{
  "n_layer": 9,
  "d_model": 96,
  "n_head": 2,
  "n_kv_head": 1,
  "head_dim": 32,
  "d_mlp": 256,
  "vocab_size": 3618,
  "activation": "swiglu",
  "norm": "rmsnorm",
  "norm_place": "pre",
  "norm_eps": 1e-06,
  "positions": "rope",
  "rope_base": 10000.0,
  "rope_fraction": 1.0,
  "qk_norm": false,
  "attn_scale": 0.177,
  "bias": "none",
  "tie_embeddings": false,
  "parallel_block": false,
  "init": "normal",
  "init_std_qkv": 0.051,
  "init_std_o": 0.051,
  "init_std_up": 0.051,
  "init_std_down": 0.051,
  "optimizer": "adamw",
  "lr": 0.00291,
  "beta1": 0.9,
  "beta2": 0.99,
  "weight_decay": 0.0,
  "lr_head": 0.00786,
  "grad_clip": 0.5,
  "warmup_steps": 513,
  "schedule": "wsd",
  "decay_fraction": 0.932,
  "decay_shape": "sqrt",
  "final_lr_fraction": 0.0,
  "batch_tokens": 16384,
  "seq_len": 256,
  "doc_mask": true,
  "train_tokens": 157900000,
  "steps": 9638,
  "dataset": "wikipedia_en"
}
Each number is 128 + 24 x the weight over the matrix's rms, rounded and kept within 0 to 255. Layers, rows and columns count from 0. Numbers have three digits each.

# q: layer 2 attention query, 64x96, rms 0.118, rows 22-31,53-63, columns 0-95
# k: layer 2 attention key, 32x96, rms 0.128, rows 21-31, columns 0-95
# v: layer 2 attention value, 32x96, rms 0.101, rows 0-31, columns 0-95
# o: layer 2 attention output (transposed), 64x96, rms 0.111, rows 0-63, columns 0-95
# gate: layer 2 MLP gate, 256x96, rms 0.137, rows 0-3, columns 0-95
# up: layer 2 MLP up, 256x96, rms 0.125, rows 0-2, columns 0-95
# down: layer 2 MLP down (transposed), 256x96, rms 0.125, rows 0-2, columns 0-95
q53:163134100088092123165139139136133132149105135166132128105134141095093133116123126103135136107106126120130134122112148151154148189146102138132135188115090099162096143115105126120109117129115126099152122150151079131136145146132133114117095138121122134105149161129141110121107121141144115111
k21:131118142093121157136095134140154120109118132112124122123106129120151124144136091117121101098130126138140110159103138125145149122122131142120127152096129115128123147082117146122132131150091104120115120111112164161132142125151128116148153149130149138114147121125121123128113112132144125136
q22:126109123109147124147104125138088114119142144130109119134133137136131131139144109123142132116104128132144106116122112130138143112120127159139125167131154126137130148124133143127127152122131135135124119130130120147107125123138133120115120141109136142118115120153110133119118133149140128145
q54:102177139128164075115143179130066063132061175101142174157128153141084173142185145151118139112098134126142120101150164144093105142080097143155159116119126163127127145132154165187132095090146147102131099106171156083150167129152104129119120124138133120169115137185128125108147198102082162155
k22:129149150141129092118114127140130146119143131123170139125149120117112137118131142133143186082161160111067153087156118127135111100123132109176132096159142173133126113152132123144105177117155150098145133147153100082110142145116127170124081127100139108142163116125105133109152134099123157143
q23:149104123103077122151104139161123170137141143120110104106110137100120095106141114120126091091119150151106180103172149130120154128177116113104103175147130176106134121136113100103101145117108134099141122122144118118145104116124144135140126140117126147109144205098102114105139115098130122087
q55:141149072097078110176120106130095154116110127108094177159122158094117092151102047114091096083147103146136159123139194175156115201135157121132132150092106168100149087135082104131097075098097143101139064129164180110153145143131168115133096113132131095146172154113095057169126138112121113058
k23:135114131108132149155119140150160118144139132127108109116146132104141106120147121155145110130117135104130092157117103104130151109152101123134092160123120115150138104130128093127108135155129118149109134113125137154137104128131144115154152139148142145134108114116125122136124106122127139130
q24:196102096030049142189019086215177150130178098136103107049101126057175059131102049150152075060167077091160104194073099057176216091209158174079056201107077096122097093119089085029107165212044083169126119101065157237057077153126197059183111135131153173026132143086094078112067070137213114065
q56:158097110055078151164034060199158156162158085149132099039097126080164081103107078123141086063165092101120142169106128086176199096211158171083111222110080086142066091106077110047134204183049078153126131118076154207078122146113196052145120114149162155035159135061103123128062067138207077083
k24:112098114136120123113138127111125122111118123113138130138114130131123141144129107134095113161132132153143124156119129157131110131122131144109134126106144109114120152109144125139154125113119106151116140119137138162123153119117095141128150137138123138133116119123167121135105122108122120141
q25:102136117160112135123166119129129145145124135168120129118084139124111126125180126157112112117113160131122122116115120125140131155145174149140147122145149089117160155125141113144175125117120124076132130101121145107126148148113136140118111117150167127136131163158116119125134160149120129142
q57:151157130155081113151157127154143120111096135144130175161111187111122112128160116175100100114167131161145143151121126151131093143103135160165113132104128156126138105124121149118142102097121168077146121106151156114123139119145150128134101100107135106146148123158129100135146180170111141121
k25:156158107119093126155092111128171114141152139128106134119147134139147141122115135135148125119149142119123097142121129118129160112123125096119130134139108173113143136142119089108123127142137106159123120117149118110108113100137131124149124097126115143108123123142137128127134102144151129109
q26:137122118148152131118136158123121155135139133130138098160162081124158124134170144139130120136106094125115113107131107134136118139157127182147149112141137131125167141129136147090157173096114143147141152132144096139131150177138058096120104110070138115132147142120089171109141129131104120140
q58:157126120123157113117108126152141165123131139131106152142143130126149147125151150146121101113129121129105105086094138135108104145128139134158178120114145143156155089138113116127096169143151129116133148139125135114134158127128149117175088121146172135136093170146092084086152154103134141153
k26:125130124148108136162130134108115135131123131118139132123108154104083131121134125125128164135148113135111162127144113104166135112146101113125082138123156097149081162135135162120154111126122130107116083112115169094095095139117126137131114139181174125132131140137137105140136116154134146134
q27:128088143110137096106132141125093140161133104154134080145128128118162129149131150112125087134128135114174139121145092115118168185078134152127129087120142087157176154092111133126158127123147138147159159169139110113109121119090084107109147142119150100122102156157123139143129113107116114135
q59:093150145122125093127121177147167131180131123135100161135134121139121157161149129136093136100155090107206118128099123103138155198114128117155111100122142106190132141112087123128167127071110121097129138067142141106136118151103094108099075075099167049144089106165130114145151131138139151139
k27:125149115126156150145127126083062133073130129138121165102152125099138105133108121080141131153121132149147146102180121130108145132127115127084143161121118134118120121146143107149140143094113129127134128112123127147121098099150135112152118137156144186108137139138111139112140121105133116094
q28:116107122108138152168089147131094158101130112131139116160140143120147166132153133096123142117101132105138134137120191155138125163122111132155178126122125139132141145128117136132130158101125130128177146143152123113152170128133117137118171117103112112140151156130121160117108136117141150147
q60:152108172102121200121078106121154161161112115153121135102101086164161155125111121122150088170123099101088088151092138126093108118165140175163161126133164142111147157149105139125117182121133028122145104173102094124108127125133145114139134117115125142124126154124146115102111120150119086146
k28:130124177151131118133107139142157119096126113114109132148138106128123119144140128136095096134139120178140166135134092145122110122128159166109088159119155100123118139132153131153154108161138141129133144121153192141122117103082133163129107162143154133140178133131142089147113134165107148127
q29:121096146129132122097128121134149101135128116134176141119119124115126145140121146139141156100111091102144108141087099110128116129137155167124125119161127093108172156131176152113134162125147081138143132129116096165102140142132124122131118103134102103134109142133148150093085102127128120127
q61:126095170136141138127116117114110133144143097134120096094117142136116110096139137097145148120136094137120126122109106130115133108152144154117142132157160099113123153126170133097152179156129077130129119120124090149084129151086131115135157145108111152123083149126122188105139126132137130120
k29:145149157157106132109147115115100130116109124100132131155142149127151142144146126133120128110141106132123190115137138150152113165110146133100124099097149131119117151137119130170135095130107116126119112105128115117130117138103118147106133119155131119125135112130146117160138129143137136141
q30:149118129142154113116124158148117114115121134090112127127134108090103132150127153129124149136104150094146115132090099110140124133119136105099139142155139110162130148138156136124132142143118115116136152145124121132150143127144108129128146155147108145144132150164149119097127138169145136176
q62:163177132078124102157082122178128097114130130095125156129145121130089112145122108139125174072133094100170124127125144146136171112159093136117106151075127130178106151152106145125115156104118147132103130111135121136140121165160148146136142120120137120113119127166112143106151127140133149138
k30:115113109135104132144106100098118132109109152089108113155125108132130135132131119139118093117147115134100137112138142092157108108151132113149166112147180139084142127146147114140150103133112122098125121111109130142136108123129120131115138127152094130147143148136126127148147122125117144144
q31:131130119160110120149137151126159121152156120154138104125117137136134109155129150109119132163138148072121136112142158144093107180105134131173142130113155145119157091131169127122129148132141154110131144127135114113159160166135133177145139093128133088143122150128114133169140114118127123118
q63:175067106173101126154113113114146178135145117166142114142107147112205090106092151140109096182118114140110088114149142121106130160137183113170123136139146149094166081161111113105136130143110112153114125154106101104121100138124163149155115122173148135130131104079129102123131108147143125112
k31:118142121100114171123123125145157124132131124176069143127148107110136123114150125131099122138144105128153136133066103146143117153144100132072101124117121103133109139135111123115140127102131112122127129132113149144134121152122144106143142127103154141112095113146136103150129123175109111137
v0:132182103111100120143115143157132121126096155116111143122132124131146117124134123145095108140107149150152126110086088134168125118146143139146141118109137161158107167148103104151085093134124165131181153144118115134118141171156106122134118130103138154126139114128140136125127095102150157127
o0:117160080126087143148092124141134125110149112124088157098180104126100149111130124143140123129171146156075176122120158101103113142148112090079169154113168141123161137116108121122136128135096161135157090166151159120164120102125139110107143173092171136150135129125111156097112147127171131144
o32:119118116118136136088101117144138125128117128107131158089129125112125164100128088131133140096131101127117114137124130107145121143118131133113148113119168132129135104144105127120110100146130162153130156125169163160118123108124130109115161124100125100124128124052139157117141137116139151102
v1:144137130115094099115110136149127144153156109097110069141162116161170154156175143091141116164102135083131151124165108135123149146146076126124145112123124125129135155114122113148076128128093121180108135177164179118092161109096097147122145107097136091153124102113127160150127144126111153141
o1:121096160110138142153156127180134127114117061086115143172166110135113135143142114187123055151087122125129118137143080145160165132107166173150149128151109151189136148146096109170152105140113065143124180104091129113134167126174146102114098122092130117108126150141128181162089146099117130127
o33:144080153116099085164130155179148156138108131101113131157126106134076129159124117155107102119126119140129117160147143147160122145101163124123143143139128132153167133155154134124146145090155103156132137121108161105136134115135131141111146161104115135154146139104111163132099129114122131114
v2:083145221099133155103127124098141154099122142157166090116101139186110115127209135122060136174145147158112097124087139139108122114094168133110162126108184122140105110143087108169180107098119105142122114143112129146146135114122103123111152135127116121095153111110151146132145156099148162116
o2:114124125124134094103165155171107104102093123137117151140143171084116116144143112165191094100083149124158133126176079102134159083104119162136165163081101123138144192174123103208069107087131123117137097107130122117134199161150137153123083134069121082142151117160130097129109147117094145141
o34:125141128145092108143126154107177113118121115124137115139139169098129106133125138163156104115139136153144099142126136105112124098097107172109110135115115132138132179173124132138109132105124107130120126119115137126114173142134123125145109142080116099133099100158095100122139141065115112148
v3:145172135129118155122134121114106134150089137131133120130133108106093120137139146157105107112137156115117128161132135084107157090136134129130091158146138117130114120124123124136120114115131154151153156130140126118132109123099164100130159126127159115097141123104141133115126129146172103124
o3:127151109114083125130123129076136104124123094129157103118106126101163111121109137125121126176143142093100142157139101150102101144171119128155099123147144100145102104110151143074128097124119131145117119146131135156117146146089132097134133144145140092103109106112159088084119138115152110092
o35:121119154117104122118140145141130104116122152148126119129136154124165133128132135107122149138122150113128136120110093136111138130133105173146113127147122111100141144127129125125142128132137123095119127134141131104128151127105155154144121135119158146137116142162162126101155127128145156153
v4:147130097166083126111120101163118079104137134085150139126121082110148132088129149119116159132118151157154125114101120144109115124138112161139160114112100171125108133079157118118151149133113138158140148166126130116126129131151134175142117162058129110128107179135108116114119150152157082153
o4:101170135146086137146150110167188153141138134135132132161097112156119134118140155140083140132132103178174120136094147137109123132118132105133103133126160122158154109097115089122179134120064165141146106108102144109083130133109090100194115157135103156131098148087070168101109130116156156155
o36:089144142134135156117111159195134120131096116107150136151113109152096180092120140085106150118123095127128110147119133124131123138134112116117136130116165140119136118114126115120158118099084171166152115156151134153126121118111132139112148137170119145130115147129139139157108139142150129097
v5:132139164136112135105078171150116086108161141120124131128161111164172093145143147147162095154086128075129061125141056127125140107134137120144132097159115146124114107112125090124119154090110145140118167108117121135160128119110107104130150140117096153108128104148081121114124139170142144113
o5:118160140149118123126102084081158127135159125145148113141154130167165100093123172164093094126115101157137078130125128188142110117107178132149108080181098092183099121116177113086126170130110103136097196155120154140106169137115127072145124086147105119104093132135100152088146147081145079096
o37:108131154151100130159145133130131111136146134148114098198137141171131121141115150113100123118145163100114108120134144145139121099140102123126133133137110147132152120154155125161130171112147082131101117135125155089131172126150159144163133162118159164121118114120112107137136165095129116126
v6:148105077141112119139132132119167105140089136144104076101146146104131133134094108111106182110075132137128105108130161149109126118139138104118139114116118118158110130132154151145129096123137158123122147105100130148164124134118122164090140093130094131104104103122130142132111120096123114166
o6:168111140151151134164100118143107071128116173147118108135155162108116134174130115133154112112100173120116111139113165105104141140147117109150168193080153152098167206119118139184118124120095167107162137152111139133144140122140133156087138071119153139155109103114123111128136156107150134154
o38:133143143150112135139153155090131126127129133132120087143158126101137130147114120118135133143118144153104150140140152140126120121131148142123146140143147137115145139123119106125136133118126113155140116149119123130100094150170121124122129123170105101134128136118130125153112136140108108113
v7:119138122128126103094121125119142129163119130134123132151154088092179128104134146168148103121102125155103143137150134107132159131143122140122157138108171116095155112150134138151102128112126113094104121149104115117080080146113128114148105134134109101114136133095156086129086110127089118149
o7:142098126093100102096091100098145125157141133144126143076102133117135097124110135111156104143119099176130140148165090098153135160085128050118083111172101089157108110124139115114120148143141122160112099131153164152142071096111109106112119144089103105101144107057143067108166106165135114120
o39:124125106095144115132119112104105115137082135113154128104128110108128139104117112086094140170086146124110141129147127138139130148098126099113128166172094117133104085117103103130098156146147121146121118147154111131123088107139111120110100130113121120119138127102155082093161110132170150088
v8:148149108139137148153131129125146134134123123099135121116140137126143102110101153157120129086161102137120151120134140154193149134129122134132140138138112146157120138148126128093135112135115129125153120108083099128112109161089147118169105112136110121096158076145109128181088130133195154119
o8:098144123144104127103075116102159148138188114113125146060121064168155105127102121106140130150153131152131172124124163093056094131111120117093094099171136105154134123130137133083170137133132151184127093150145126114136068130088139110131169167150105111127159112087126103121169114108163095136
o40:126112115142140142099104114113098115137138138083117101084101097122145100107110095099113150170135149126108132129130140126112118105122127100100127124105106146150132120130088120115135104118122126133148125135126093118157080127115119114142151125115069105139147097109184096111150103118157120116
v9:099126145121115141163130134142122113167101149134054156163176167133108119153141115094151094125158136126133141144108158124115134164078120147096151127136097134132138116142123096123118130097124116127111130132126165137129125152145099135123152125123112135150122176093124117154138105102096142134
o9:121103144135166109113150104165103094123037125132104109096149146095120173136107157115140138106118081114106119146165110142157122154125129163126158136093150153130122130158141116108115116117162130114097162146107104120117113128159155144102153115127117168134123133143166158153118099109106129100
o41:122130100101143129130121112127126113124124135137113164079130155116114178096143134141141123085106117124145115124134143112184127144089091151127118127111165150115139143124105120108131122115137158140142163136145164133119143103123126101108162100095155162121117134126100170156126122106127153103
v10:121155114130135063123158087164155080139092150187159143103094154162142133134097127137156125108106118115117124171103127110142123161088142139169124163126128151113117129126100166151111117113151085138113160122173152115109144145149161128177111157132150141120119172141155156101086163173125149107
o10:167166071094137121128123127134098088079124184104114123150143151120134154065122171095105129136099139119097132089156109110145123154087105149124112120112121114188113071065080173131156171119136105079154083146172113129109154153114138174114078125105154158095145133140109068100140119170158108158
o42:111148121136148121118144101136122129129097143139101114147131114162143132120135162114118165161116161105090126094124129112124114130107119124118150148130155101139116080109144160147127178132144154129140136130137137128135114136149142117126123145135153134114104157143149159133138129115114170127
v11:110143139114167095148129166139116148129153159127100127075104152095131147084114142150122090115148136156139171102106083112101138139108158150112100148140160114144116102122118128120131142142111124149160141123173147108135106171123126080141140152120125121126114126171087124104124134160110131104
o11:124158133148113099084116123123162181146133098132130119122095132144120158113145145094105145127114115094148115126111114193140122083130125166142143079142190122121078061143149121075144123135135134114159116096131154132090151127139125084177140143142121105102112108138143162144110162118113111127
o43:151147117144134108070130100169114121148144109169132168115101129107135156129135155138130166066113109110132139106129104137124121109127103166116137088127179104106099110110126132096111094133137141119133133153130151133110146123093156097132151123109127125105125134139129156174132175126143129147
v12:125117132158107129166115130146097130089146127122160177099146164095127150137153088080102155152134067129103137129124128105172155111089146132109125146149143113157118185128144145153111117144103116098117109153137108112122119119107160199101117151124164138119139130176156120127139157120092146124
o12:145166125158119162124084158158135149125160129118126119103113134129107163142169147114145170147201100167153134111125086129107177122128117115146090108192163150095131112101139128079118135136133173082112093142106098133108087134147132142151121116086140143141141114166109141131140125143136104128
o44:109100141115110100138152145098134144151102093148140110106134123118096119167136130146128162160101109125145154109142122147135116083119089130131119123164152158086084101066112109104132072135137110137131109116155135156134078127131137150151155111125134138122138136106108119143174141135128133137
v13:124128149140149101086126152150132127149185148083123176139140165122159146130116134139092114117116148141102109102103110149099095154055129146134126120079105141145147082140128099108126130134141096145093162124160139079120106133128156156089113085115128133090105093107156089130149144123108084152
o13:122079096139113148142169141119163127126123136181128087119087149109091157121042141132159156111074109088158145133146115111150156120066151132078103158084091113110103159147107117146130127119124152106152129106141098144142123114109108098148096111087085089139215186118145152137106128158101119105
o45:116128107161147141121154084153110155149129110140151111112119125100111146117124086176105156108093111132147123130118139110143104132094127134119140128074147137131115116088150115146104143132116161135135162107135140145103093102126128126125136103120097106118155125101148138137104118116112150125
v14:116138082130111131094168110088119107118156111098131137112155118160147135128118122069125125144159131120123149145162083131136104092107116175126173116133124154122143192103151171141164128097126087136135105191135143126123140148103111126089099110170174153103125115129131146132122130169146066102
o14:097139116118134136115143114213148124098103155097125149096134109147082145126154163150129132115114147144162151147136112147103124113133103120141121119123128095133121141136119080113123067088117129118117084097146106099120129138155167129104098141088114147100137137132151141134102140107097119130
o46:124133098067150167148163118143099166123101106133145125114126111143104121111162081152116098151118135139122097166107140091130126174114154119152107141125109105167110129113132133142143142158132140121169134115140133145090115152166103137119093094121085140143123098131077148091098099102112159118
v15:143128141124117139119161175148148083137113116174105108125139154153104154120116121073163125127137109141127101089099118089100128094129172166150139126110142082142129116155129109143116109127104124094150152149101113122131146168131137157106116094146180108146164138139109116177129139142151145214
o15:139145138119134142134110156090148147136105162121107137131121120161134153179159132132137165131140137172136153119172160119103121115112156086116120173179137094093180112106116157141106095127136157109167086109121146115136090107153176151134134159135119125150126087091177137122168135114132174146
o47:132114103120160133135134130140117132121074139111099130105148117111126141139142101166150167114092124125121135124122155089127118113133100130123146142150144132096133120139106136162112128131107154149174109109138154128147141124133131117123138143117117095145132148115132128141149142130132175110
v16:163070131158123129128156127121133109126117155107123100072120116127191145070124135141111110085123135119149123115146160109111141122157106172105120155123128099133136123122161070109107175110084139143128106150148089134109105124147099115133106127103127136143131145096111191111131138094125129148
o16:144121139133110097098161131149159186170140143140139122163121161141154096136180137149113121146134122177130124112110121133110145159131142135152143093171145107159124116118170121136142190148076130147167096116143127134091138188118079098160150149137100149133120145058124127165125174137155152147
o48:123116146139134102089121123191149118138119116134137104120107163139126089146137150086130127150105128118099152116151122143125098151147138104110162114131133121153168136147154121098143191124097107154119116149089126118117136147123117151116132125148135119122114143094171106164119145170137141141
v17:164163161097139118091134118147140150093137106133154091135191152107090143118116151104131141129088111127138128147112141143110119126125122134132115165126146108109136137145134196098159094156134118127138067160133095148170121113137125160103148115151089121147117114126152113123089149162125121137
o17:189144164115178099146121113060085113104123130092128110152188130108121135146173117135112108108103146114116108140132121168118137090133155194116111161150130131107123152089144101142142075150155109101140151126102097125134149129158119135143115114149142126077135124193112128159169108125129104133
o49:143123121125140142126147114088073112122132135062149135116133130093159120117175124128140097132116148109161105139123113116109101112129113138139118144164136121119083126155144120119130056157096123107137105145128110134148165132128093099112110117150130140091121143165150120136151123134133104158
v18:131088155114086162167173111112119113143138101151146128142113079159149109112114136155097138113123101080153149119116112138126133082152119117141115137116166138156133151121134201119111135128107150140115091096116122130131134146141144122114107126119154150123187170143123126117130131172141133111
o18:135121105135122166114146131159105115119183111093115172095110106121122089123156044112109120188165146178127143119087131125105099113183120110105146130102131155121135148107115123132126142169117095149138087138122132123192083110108127134140141169128156154127127139098136128123109110148125094162
o50:133147133162144162131155107128144123127161118105138116130152121140146099136123102125141108103150128139092117129127136125092103117131143094147130154093125116118155122123172138134150168163119118121136118119108100149119108144103121143140121117142125097153152142138157153126093113154107118163
v19:128102099133112116139090114122120082124085131144137123123064145176121128153126109153080151119115158164141101165114180147172123109140117112111137142147134131156096144106105125170138111147109108160123166111115141131135196116074120153146159105097170126125129114115167133116141110110116106155
o19:133125119130134128157113123185096074138086132123161162175155156120085149171143171139134127130087179153082159114152133124143149160097102149133166207081102126118172168130087127179132196094113128119124110140152092080131164151130114168083135111087195138187119139177095068136163157132154178152
o51:115146135141080116153099160136141124141121134143147125163146139135105119158122154121149134122138163156110142122131120147140131148105131139124137153120152131157156175121125128108149178107121105124122112138113123119108128164149114135114117141131186110168105159134113090116132145098128120124
v20:122160121133126135100107132195113142138191155104124101074078126144117135113120166158096142131181169147117117125149123103065129104089123101151114110148106108166102113105088133093111133137151128123100165144112118137128130101165155106094128113153169094108121164104139137150121163159134044128
o20:130144122148081133107153151158197170160184157210128099135066150132114134145081191118120120142099125096187184169120125105144120111089093119112066108174085085132112106151150133124150087139130134107133115085139116111088160133077104060188119115120117081118140189117099109161112146090079111100
o52:131129137141124128110112130180164099130137116166118127139083120161107150141102164108138140151107127114148139167115132133133140097153110134085122139113116136121138131163138104111161103128120098125118125114090140124161174110097163131122133119155108129136118151100155144134127149112109145119
v21:132153122129151140102117107131143108138136133071151138110121164122098160111094128144130125171113151113126088110164107154107111118107108085162164108133099116107161160130125162097134134141111127092115089165118083160117114086116177127113144119127085105099169119125131168166124120157139135139
o21:094123116136121149150115153068124129153191176137148093112138147135118077164126182135120089135114116137147146107135133131112107141065110107128108126215102087123116147098143133125139121132109124081138121145104148103101135138126108123144121113138086107127119137119129099123172134097138161119
o53:109124105157092141148151139058095140115148137107124102121137114135155114152097149120133074208146141127144144156103146132095131106131133109123142148167076137128130137153130129154132106131086109107106086117098097109128149124146128137148108109155135128116136139111137128113129139091119104143
v22:164118168139161125094168171151147129125156129078139153153128097108114119130131124167075102151150170160148089096109144107125120116118151138131135124132079109078173159131092114129085142162127152135137074118111117146168134130115152096119122141125129121135152166123093082156131157143140168155
o22:139121155148116171113181158085167141128169100143147116166086114138129131164100089191160152140137093142158108137156131117150137135127140088149125101142151151091080129143136145126111075136118137126157126094120123108147173141121124088145119120168082134118147120138136139112118106166140145089
o54:114129126107153165120133116139096134107165129128132153107126117111151151123145154133152110133113149135179138120123108115125103134132105139106123155115133136101091157156125147114101075145105116099114121131127106126150159110098109091107149093128146118096118120097137110125117122110133143148
v23:108123074124110104099094035166146108119105126116139139120102181152136109152130161121146100132167108098143152155167156144144146133117153164156143128131129155160140094122139137127087164114139142122105093118136097115117161123148102119103122096112120169128110121125102139109132126096136118130
o23:101132109115151131162102090179146112192151100122123143119147125158122138087136156104081112152145121145143161076116146099129080164126156127133104156133068120182177086123095109091172185121139118150143130140103143131142124122109121134143143073135148115142149166124099117146140107138130124152
o55:108119158110144124117080125158134134152130086124107118107121130140129133103136124080107131146129102154155118103101104124153110149141160125092118117081108109166156093178108132100158164121130103153144135124116130116138118113118121141132134141138130122122140131081136134145115107168133146122
v24:070145088111149116133117168111126118168157116121130097137137161138125083103083130111169100113134112149153124108122151133119132116136141117127111135145067113133078129151075102081159108135136148134153110091118135129141094121124151078137113105142132133147164114129088170199102160119178138099
o24:128105126150138157104132150103162182106169122128104093110065068153159092106113106113163153117170147072095143141121163104105116073150143173113152118129152158116120139166146151123140094174121122134147143104113149080117135162131166119136170120187091121146127139139132165190121161070121101145
o56:144122146144130137094121099115149140128184136130112081121110123117163117120081127109132104135134170076127111130132142134118163123147139140130159114090118155145135126153110127124110071152108114104138153119105111111133123117111133089120148135112105158129117089140137134166102127109130114162
v25:107185142084134160162092146139123075134110115145063157108099168108120132132120138148067153127135134145113138107124166102126159147124114087081151116135100114114069124123117114152149141134088117129141157103121134123161107080112099135132113160122081127114129101134109151146135134082135105165
o25:123171121138125117134089132111143151156144091136133145139143135150120132151127167088146118147145103141133161156134144116134081148115099130094116086147146140127129161177146147124120177109122152150112096149125153091127140142170136109128133110128104077129082108137128115124167156076134146140
o57:131155162184062105108090149125189080168148138161142115172177153137145105157065157074125128133114112115109140147134141156167122150166102154080136110141136158135176159159122127076120111125147131144104108166088124090161146125158157155150145128114100107150106097124129071127149162109156134122
v26:120108131179145092061151137094097132148139092131177119170112084124136120160142128115151142100152139113111126145101125181121101102163185087099107140131090111094172128148154105142193127124123135099096158169122079139099139142108147130144107122125104095133113125080147149146119146125121114096
o26:118074149111115140093221139118132125103093131129131093160052136113148120116119091182140118121105170104155118159111141125134175133151148078142121133098064116109153115161148125194119119129120123137156132126092092146181158156087101178130097119125117133124155112143106112134090123130129132137
o58:145115097092090127117165135100118140115139134114132090152105118153102111108104111146137118157139154128142120109152147138153140149112176102140142137118042119167107124135127086170123126117146092094119119096136075108131115165122114144118111145159113111134146094166106135125067095121104144128
v27:095136137133131167147114160122131146091110106116150130097098105115157165129106124151137122155153110097145080111103119112123151118123107138136129093120122151165135116130143170142150147124113136138154133094124128152153143090086125141100107156113086079126131139159087144150132134147151163155
o27:106163133117144106134136120132136157130180154107146163117164139152140118114136079154114134134141125152157115125093144126080108101159145108136136119167119103119106092107141142155123157143118117128137133121108151119157118126115155131126108169158139087093101108086122146108134126090163117118
o59:090143165189074142139141137119173121123183122136116116188167133145145110159080163122142124155171100132126118134135131135117134115158178121136118115103131161125161145144145155104137175116120097109118113168129123112138140145173140155143128127159153121161123129157128123124134122119103079174
v28:129126148113115102130126166139076141097130119154116188127119076117136146139125119148110139079127111132108168110179139117149155117153129111117124109122130091072069111160131181123142151091129135130134165117103101120076125078147141157082075107140131092124149136117110138112120155098077153142
o28:158131156072090114072151162123127158115155114148123124124078133152114098128082073139135126122155121183157151142130140124157121156141154068085092094186112128102132111131120111110126148147146125134117084132115132140152092119134129144140117136110102105100163106083113126126149104171118089118
o60:152116182149093107134122148099154125134132134134121113156133114147108125176067134055101143180138123131115136136124139178186145130163164084097128117127087133123158132117141098097136123150159093155078106146104122118172102124162154152124112158137112140146157097094145097131110141167118114140
v29:133163131114111136129150152140107153136105090129129128155140155142126116115103118132100137204123177155106103111116077133120148128070161131160133131126146162132159169146115112137114098122162120169117089151107108143131101148107124109177101146154139138104151159104103080147119105119141162128
o29:114133095108103189100129126135138100118168092120125170102120104124115120076109105133198107126137167165125163172116115077104113128121119111097104166100160159130108141159099130099103085111135166150112106142136159121142073092131139132109162146112097105089142125078137121112148114104135116119
o61:104117078098173139133096104120100119145121122101131157070110111108127139077150078179148130128107151142137132122124140087116129117102107110139114138121163110139113099144085124171096090123144164144144155102148121144112116078109107103124144099119104126118147136107141145099173123086126146101
v30:121146154128130078109130095071129173163136099129151172135106137125126123148110133174101139132109140156119121153125162131135130174123133169138136155121139151106094110129153164167157114123125137153131056097128161144105134118113144143112109124157141093094153131166129122173080163106107123127
o30:133103142119147117131169123131102095100155142108131173115116136112116123112103087146140113153090147104134166136143101093122156089115136140144116150074107167135133147124098138149089128117110142133127086112118156117188112128133145160129086145126116097091203125148188074144107139157133082149
o62:139122130134076127152139127102145124125146154144147088156145123121137130146095130091118128193114133118118113125142114125131148159123155117110126144104061121126083128093128110115133133133111127114102088144139086129153111147173125123144099141122106117146186103108139061085136107136139112152
v31:138168149130142130155138175150175113102139109125162139120130137159142116152124174137135127131162156160132112166150113127134129105130167102147092135117086126134153092120135156102135124114149115130147100070112136140115155131114159127143145093163096112123154142102076135118134110127085109152
o31:103130149142169127094136115121122089126170088117138168147132111131106159125078166174148123117058154094127129130103145142100133099138130110108108149083086111124138103143111104123087085106133085101116111107109083102133114118073116103137134129143096108077128136153125129108157074135073133090
o63:123100171102152126117139144143123116105119096128096136121145106138144133086103164126157137122121119119147150132097102105110114136127144103083112120059135122128152130142135131127134139129139141133136155132126110125128121111113127122100142130110101122117144138121128141139136132131117140147
gate0:115139143128181124142115090150122147094154121133157113106134141142139138191163138163151101106137145136138139161152088108161133143135143144112130140125126094096116104094083096135111157110179162129174147118109101116145133137105109120149121159132149106113119181147131127110136110136125109076
up0:115093078130139192127168096141141129146100111095139126147137149092146130168107120131097133147123129086095102073115149161136129167148106103107179124117106142136087121120170143119162133137116189102117150139140133120103142118101152163125130131120163118109094146130107139146137111098169132123
down0:146164096121134120080146120145148088131140134156134129147155142175169103133151108173142139099132150164166157111203111149128138136124079106108139142138093120131128127145116125107128126144127162128170140110131110133147115114154169126141128132128179128098113133141133138131116081096105152066
gate1:113102128104153181153125163126124100123130129124163076102151123083138143134094094129106112127088127135127161132126119108123139102176164095099111129141127115119142089153139073120118133135082130113133137102137107133127105141124141106142148150126127177114143149145115157095114086153158101118
up1:162127125135086071137117109160119112131120139093106152146126148121125132133152144125133112125165118148129118126133129138165128096131101163152126166108131108174151161144102124100081147128102150181135143138107143150116129150124114117111114101131171159115113124113172092163095135091112142153
down1:128093137128123116161103141175134114086117096095119121116127128112104136121151077131144173109134110095152175085134118085124136114121125120108105151107140126124173120148127136085102137091116138143129185123122099145134106169138147127140100128136176164116159132117158078180144119130142117111
gate2:135086130117124151130148111165088140137146137114128156152093153106147093148130139158128147146112131129156102107168127114146133123132147158085097155135130133122115104122118094104147139104126138077123115142131150145130164123191130130161136142101095117133140195134096119113113111143114143150
up2:132131124098100089131157118129111112159119131149131127144144134122124104161155122103169117139155131120141136152139146118127095099136126124093171151132126134115095169142101089132094121119116136121145125145164140160177136115166098158121102124101122161136078148137130108141146156118144118136
down2:108138134126112123128111120109156146107140119153098153121131168153127130149155113113148118115110107159118145137127095176150172075111120121115160117165136111161120125127162115139128131139131140101194130157130124124134124117101118136132127134147110174141113141122121151160117107087138129113
gate3:113170157104088141147084103093114185126136072110094145109131128149120121095135066163179112139170133118141131122082112136115134101148123185118140121095131154145159157115113140102112148161134111154109131168162073116136146113132142092152130162142163134144149144144176175138130109110132121132